python train.py --num_hidden_layers=10 --hidden_size=256 --num_attention_heads=4 --num_key_value_heads=4 --head_dim=64 --intermediate_size=704 --vocab_size=8192 --hidden_act="swiglu" --norm="rmsnorm" --norm_place="pre" --norm_eps=1e-05 --positions="rope" --rope_theta=10000.0 --rope_fraction=1.0 --qk_norm=true --attn_scale=0.125 --bias="none" --tie_word_embeddings=false --parallel_block=false --init="orth" --init_std_qkv=0.0316 --init_std_o=0.00707 --init_std_up=0.0316 --init_std_down=0.00426 --optimizer="soap_variant" --learning_rate=0.00531 --beta1=0.95 --beta2=0.95 --weight_decay=0.027 --lr_head=0.00756 --warmup_steps=65 --schedule="wsd" --decay_fraction=0.784 --decay_shape="linear" --final_lr_fraction=0.05 --batch_tokens=65536 --max_seq_len=256 --doc_mask=true --train_tokens=489100000 --max_steps=7464 --dataset="wikipedia_en"
Each number is 128 + 24 x the weight over its row's rms, rounded and kept within 0 to 255. Layers, rows and columns count from 0. Numbers have three digits each. The size before them is the row's rms in percent of the matrix's.

# gate: layer 4 MLP gate, 704x256, rms 0.229, rows 400-416, columns 128-255
# up: layer 4 MLP up, 704x256, rms 0.243, rows 400-415, columns 128-255
# down: layer 4 MLP down (transposed), 704x256, rms 0.229, rows 400-415, columns 128-255
gate400 101:141135101115090099142133136086153127099060139129117177118109101151164114129102120146154138145126121145132143141161136135081139131116151166138116142149080154136124135099108092154113087139136118114112166165117102144092156102107144134158121122079132139114155126152111120117105109113111131165135128164128133137119119182136115104066122162135088131109135141094140164105094134168123093068128
up400 105:118103130158135145123136145100105122111142121070155136125115146167110137106168099077147183096126116094133127085152154129117152151135116153114116088085105129122115162109113142131132140134133135168108128133089124118077109084103131148164147119133110145094104117154129140079082104135156126154088136183121131132120150131137144140148130149133089114123127118162104107126147097129110114126140
down400 109:072125127137141047099143128109121117111081155133156128122131158143153135134131165116124128134144095098142096113177116142176110118129139119122117137091112143149133146126127123165102127142166152193135135126135149116101154113125138079122159127142150132133107158103132130101124139153138075140127180087175116120146132140116139147085106127135143130168119161116113072104094145131141128128120
gate401 094:132085129129085099144137097116082100074168168112103149135121113100126126123139152119113118122090084124162147138157153180171131100143174118139124144119108134138135121121154121081138134116128149157161113074126114133106158090140118170146118141125118169164143153118115116108147125138155071170116107112125144089163132132174112141145081128148117097120122053107151131135117160155133161161100
up401 094:108149129143122132138115126082147120143143140104130136113126124162116105128102089168106139081096138093123101172122172103144134140117128110103117152151065120153116110119114095096159139075110093148151132084100130109154106147101126146137124139119143149132142165089109123140127111180091101090121105080146109108153182168172171105190131100144134126117181155161120143113144157148131126122138
down401 099:147131149094147159132135120090148122133086139119133125108117129096116096102163149162115133126135109156132160195122154128123105109152169151106094169118098099106089207108145138157137114138113138168108147148143133164131112143124122080118108139114172150139156153115118109148146169136117142135156124101113120136129112143162133161132152123149138127091144122123120163138173170146125120118108
gate402 097:144166136148136122132112106124099171112125161095110177130125126130090149109152129105121103129133106084156100131159157123133121146153135091185112106121129160099120173156120140144138133150103124166128116137134122069187172142129151187135135105127159159127101138128081124123100102151108134141139101075129084103107118127132158119148130171109134128138105088131117144121092142122141112098107
up402 099:141118120130124119140163120096113147145083135103122155145148114162095140167132141094154135124150147135149081100125130099088077167124167139120121093139125108168089087195099087118175168148123143118147148147105152123131124135148143092114110130144136156138117123138114104155138187152118103104173110138126076130119119110096119109117103171137116146145146104139135139134145169106140109084151
down402 104:104121139133132125111110121158127146097092123142115164160116126129139106098095130118121162127121168099140145091130088094127141144126130133142112144148129127167122123124146070145194138149117131125133100079135123059115164147114118116112118146172132124100150143122121119136122130152134123156126061122133151116114073140104117083098099110147114123166135091131142180125096132133154159123138
gate403 096:138104122171137126123141116169116138143124154115118109101133163134129117143159162070147074133148144124159154107115105127155146128110138116126108166164140134113076113166165098122144106156104126093109111097096142124119116110157146162147112113175081138100124117145133134128116115140109143139102124138152161134109105101131156161142151124137152086083124107129162148141066168096118122157159
up403 101:124126124139107112134143131124123169135135103131149109120103126116114131104096109137173099126129096125146099127126128094137102135131161100130141130120135128182116160139137174133132107099114088114146126115149140107101182166135162116138102115150105146170160116121146136155121092142103149133126144139148151127105131131124076157129150178087131101083121182173170123102161105121167135139090
down403 101:114111161136160129118120101116153116163097188136118113148158109147098147111091163143134169121110143167122087120111134106122123146094125122111089152153113113094150137116111162140113120123174131156100136109149133077138158121163114130176134120137106134097137119172089147162162164135073087165143112125162138111088123133117106109115122156083125151121156197127102126150161101081126145092096
gate404 096:072178125104106115108157089156096146147098121144151156094110138127130143100150118116114094135103136176113101128144094165154129136072147139136144154132156130114135111073125118138148158079156083141107122087146125093125111119140113117121108100145110101168141104140114155138075151099155118113116144140108126118146145095137152150107126127161144144103145123127159120140160150133101061129163
up404 095:104110169111134132101101133120085131143155134154179121117117126152122085114142097120107105127133112116132163083135137176152170125146129145142139112116142105166125115131098138159136150130096145124125126137165138123085100132106152111136113128173135119124080132127124133136091170112157121136105155138135150065121156125112131172121091093143135127174138086184096162145128104120105112142157
down404 096:136164095134138109137168137086149084121118087109108149179142148096112098109106163085169109139133136133150059132082141154170117107111185145159146110146121124101123099112102083128147116138136122168130150150106177121134140175129160124104089140119123143130179117127125134110085105132143128108150128119103137132128111078127115132153108111156109131128136181139178144145097125140176156139121
gate405 114:152157095143106111101150104195184113123145134094131121146089122141168115116106110082141147107138075129153160143091134118143141127143129090133155137088140171129150162129168145131159139103111087165138139130144115130137120128133140113139126134114161116136098154122101136139130142056127139119111134130077110122126135154108118183142104129126100112150112140144156181149109137118119115146177
up405 119:147152128097107151093101167104118102126102153118124127138177094135125107139156161159156162144098110126129139152086138123113141138122157118115124163140085077073155091110142151126112114132130140113116132100131117118117119147127130151135138099133103153090156141145151131167152125185113138115123081152139163134139147090124124088125146160140113125147161142089111147102131114115051158151103
down405 093:113104170125110108126117153108112161060095158128139129149136126155099091135133136178133137114139168129124118145123122119156116147147129170161127132170124110134093143105124139130167071134172144146146113125119118111122121130125088104118083116110094110138150092128141096109119206106084100143124148084123106144144114146115120140139116125106159116119109141109126121116129150132158147115133
gate406 100:132136149128110151145122161121098132163117162161141135112123126138163110178147175104140125134123103147151119131073118124112099150152169128110117102128149089092154119094120103132129118129114101113123140133110101136125118123115146149120116147090166088137140164153117138145136136111126134118108066140171152104095127156175073153149116126100106160109139148091136139134102140147095113050136
up406 098:109114113092095145121110150104144137102119138081131137176105099125081161111117083103134112134133093140141121123070122128083148121128096119122121120142154087153143164167108130114059140127171110121131156146146094156143123129098152105109169191119134105138114104110150151107160116125102180108153180082132092165130126159099110136140112085130109123117097127113157175106084147164122130108081
down406 096:127142134116173127142168126156135126101111144124105131161097148110082118141139125156108144096117160118175137126088119122146183125119126094111153138125108123124129149093171125120151172158128142132084141146126199153109104125138125094059157138131135133124138130180109143133149124124113143146168144081122126122102140116135133085108139144124089134092125130112126147098116119135116148112106
gate407 099:120112126120166138193112144133154129095136152113104151078127133096164116156129128108111113081103145115146086108154102146161165126134149124136135143124107120137131124120120114130153155069105128134103091111172141148136137172147124149120124099100150125116171142087125141166109155147124141110151177128155111165120134131178132126116109166081164076127127127130132123113142162146153105111128
up407 107:110093138112132148161089137134138149138159170118155113115142122120130105148164127094136088099169122118107138120123133102151184148134145130137139158164112101132105140137135191103115090119152101160114131125129143119108150138178148125138122090106139141115116136119151073120152126144141125107081145112139097160134127121135142154153086130115105130096117150132116113131165153144195098131112
down407 110:143141129112125137149165123121119080092146145141115095106166121068110142135098145084103099139149119122150123123151123147145155137105085118140201114175117120168103172117145116144102111099154146107128114100124127099126132150166180172104104092140110124136118093113157064062137134138137156070107162112155179125138128121116161129101139123153127148105152133102119162134110149176123118159108
gate408 096:157136119105116165129117165129149137120147138110084139157070059138149141122136104115119139109144100137172087140123129096122145139112132124166155088126078107133125142140152153099097163159163140111123131147172177143097139100132116080125164114129124118125148131104126082123129113096102161083162181131129131142129127103108150133103120124099153110086084119160139155184129126157150122156135
up408 097:152117116132152095126158125102145142110115101134129144088128110120106120134128092136144096133123130142143091136129130139151086175097168135136154164141149110133137111133099133160125138145130128128161040116139140144148141136092127121139142116140113131179134132134138104105178133139124127100141125124160139193131084117124111134105148110145117118088163139099118145149144114117146147114156
down408 099:125143121127095111128121118099114149140073133153171154159155127184124130143128141129169139127123125139173125114154121070119108110131105120136170120172114133152127152130152121128125177155112137107142125069146148168121160103142129095134146105120098183106163120106090090129138116164163117124141104153155116166124098140110133081156121145096161110094159159109112130144138123172128144139141
gate409 107:130099072118107139124140080157126125107118086124132093137151109072117158113149166138101125135177132141130127112170131151165097169127126130108128102151142160127111114133108082123112146127149130085145101120144095147117095144142101115123129120155141132124101134133117137113125154157138150139124121155093128116141182124071137152113125152096124164112118164170121136111120169122151105126136
up409 104:132130124146134122130117103143158117100123143136165174113120152093101142138136106132113107116141130167120154102140145157113140133112114146093110060154153144149174135106150151131090129125106152113147127108128145150144118189120117108103134099116147136135142114175113130080168130087055121139149126136125156100103135105105135096128141133126116114116135113144138109110141142064092118099147
down409 105:128095146128104152087115109092147107091120154152168115158113136150148168119112153113100124151137126120155138116173141145077127144120173162149089086120093140120127156159114135086072136147105128129187161133134169105137158127106105076133132098126112102129129123119163150118133101136134102125105136151102135172154086114171134145143122151127103125124120117138140091129134123145097151167147
gate410 101:165125122141138147098150134115179094131089106088106115091125122171137154132112150103113095165146094139158089123103121146106157101135156103094122095124124160101141154110113094132117143133137158134078077143142112121110148158103113113133113123101154090080117132136153149132135104125125095151105129110126157122130081145146155135153151132131146176127140174154129168181150122117149121113144
up410 101:133158140165112113138132160104125161138144148077156110166132129106142094114124128158145121109173149135120141109143142156133076134127162142129113132105141159146100126141111127112134156132147136196125162106146090141172118070066151155145130117134124175119152056121093147119124144157100162140167152146119100096167110156154103150085108124141122110165121125152138146128112160158129153158105
down410 104:159110146103118114078081125125128129103137153093167166136122114128136116139165101146147100114158123103076108131133116118112106099120097128133138125116126157147187101149121138144106119119139114148115112116155119114064126143106152119114111154135133127097138177138092140152091112144103102198156152109146177094105124133132127147133112122126114149159167109170142135119135164113149169144089
gate411 105:111137120112124098140104138102120137150106122129134140080122124185120165107147144115174173148138140131088108112137170093134144119092143112122128093166136145110141161134152125164138114130134150105135094104126092156100095098114128179127105169092188150113129114113136120112150116073182071142128113145133132105114119163138112150112111144164118134094143125141102146115135162124120145141089
up411 102:134116098107153083135152169139092167098154095097123162167150082101141148104121149120132095135175114126119120091103082140101156120147080097129148161116117159160116106175131151134106171159124155084165137098134125110160113140146161145109142102140133125099110092186112154128150097124116139122115095127141107068159157141098139114150133096137158105098138110099138112107156115102133116096133
down411 105:115105060172154149139141134119125123120104103121134135152095141149131125123131072152093127104081123118187171112143135097157145117160154109145109162136127111086134108157149135114144113159106153111096112126117179118165110122135136105128143156170090127114124097136118149126122130109120138152128119150113085155112132119098142126161128103160092167088092149106108143157148128144127123109087
gate412 089:163102128131117112117159143119138128135120141177123127157138137156152134129134109121130175111129118060128146145155106139124109109107136162153101122142097134145143084112136161162142149077140145131099121149096117128175091099163136122136128119124114159126182122122103141156122134117103115098129128109106144103112089110085140153156154138127149111161132087125130134129108119162113073154112
up412 094:145119102141115124118095119115136126091149126137107102094126068128115113096140147150126106131129170122124104175140122148075165114116143127172167137121094137162108166130132119159172131107103117119120130120156143172150141147133182121123099158102110085091109097145133121102135114102078131175162149084134156118086142107114121100143121117108120096137149154151134122088125099070103137157143
down412 089:120129102122136124171173072153126174141074168103098138152135127134095163126187128147116152093120142142130139118113109130128163120111140114108143156147124116109112117104095133125111119143131126138124170121144117083143162132107126106104118139134099135122095112136169114159153112169136098152148133104138137142182130107127111165109085153128128152146150144162085131090139186091155118092145
gate413 098:138136126124125115166097106134140114047135118128101106141103136178165141093145134115103121158159137051125115130148171164144117145144109168159106146114115140131130152143140137141119130130134121179131156147124121112160144126172130139086083139155119104130152114130153126138094105127125125113135086101141099143118153163125123151110126119137111131108149183078101154137132115067177139158128
up413 088:128160141184107098166101104092115097084162099121117116113134098158136127156145145143129111144134094088168129151105106164119092145108121167101122145137097081093092101142177113139160139121155140108127122105173160117104161149157124159152123105121101136135170142143144070142137150152144114145100132181174108102124152132096152127148108126147150146139085139120091132150110137118145107123102
down413 099:132143144141088111160123084126115085126136129113084147142137091159118119135102109108115083176094122119112165143130102119147090115125093132161173143133120126157141142105160133139151146117085168119134159145130105154152122097133143111115142125116114122120121125106137102121102138108098144109095113120158134134117158148070129140139115153166112133140111100101120153124129155113133158164112
gate414 096:119161113069118137143081126119143124187095133171123093141158069140159150129151154151095156145112126143116092104161101124169141154124144144099072126136146091127093125116107147148111173149134102141161103116104107152158097135135069077111140125129137109127127144149120105111137123148115117130102134141114100129119151108153136113120102129143140146105119128125120109133147088136122115112135
up414 099:113123137106137124130177093099107150156128115106146127115137111093094135037120124135081103106139126144101146133164091088134127099114145135125157117122077129154145121139159111139143149124121086157133101096132092138128129121113129115068166164151120106109139122129112143109109153118116146152077157149130169148134176132150104153107136115193120112126104128092129114082114137097111121150105
down414 100:131111188146124125119142105179096138111158105116094137088107118125129128092150185125097123172145121147094093122111141100134152137185163112108118132183150115122132142147151161135130119165139111121123143133163085125199119126129138158133115109130124104136116091132151147170159148133132112114143097121144124137116102163147136153109105116187174176122139111134140118133126127144157163119116
gate415 100:104129103131142131132118109078143119132154158132142124120147127096128089153111159126131146082134137100127109092143108140105127120144159122129144100115171132166108102078157120119099136143132132069124155099121124120137145138111156120100168105142119108108145157102139101141143120182106140120115125142099161120125076147128137112137148117130169167140105135114165113170110089111162097205112
up415 102:104128124119112134106091116093112106138116100134165112133164137085143107146135137123148139095131128129107146074101180140130132125145127141131098093109145101118117149108161108100124135131151141104131119151146108097127158119135182147129119097120139154122112161158192142144134089107121101163144160167106177121107102141143150090108143123145129153129152158108103126133105121096119148125114
down415 094:149145147115077161157153102123134140107133153125104111114108137100088171165113140118130167122139105108114119168163131131110118109110156137156055150121144177173102112137092165144135118095133135117095139171104176125149148156153144095120076154147124131110138162121089088111109154132091136127136078084108143119110109114140141139152081122132174117076161137117109115117128140109114068177193
gate416 099:180116140128105152137093109128114106112147120096107112144087083148083160106146119158107142158159139151156097137131103131113104140168112131121136127098127170096093122126082150158085137129125153150127122115133130127134095142067140191120077087109128075111155131091137173123115138126141168113140163123101117122130120106151119153113147104151106080114097112125133167115123154117123092136144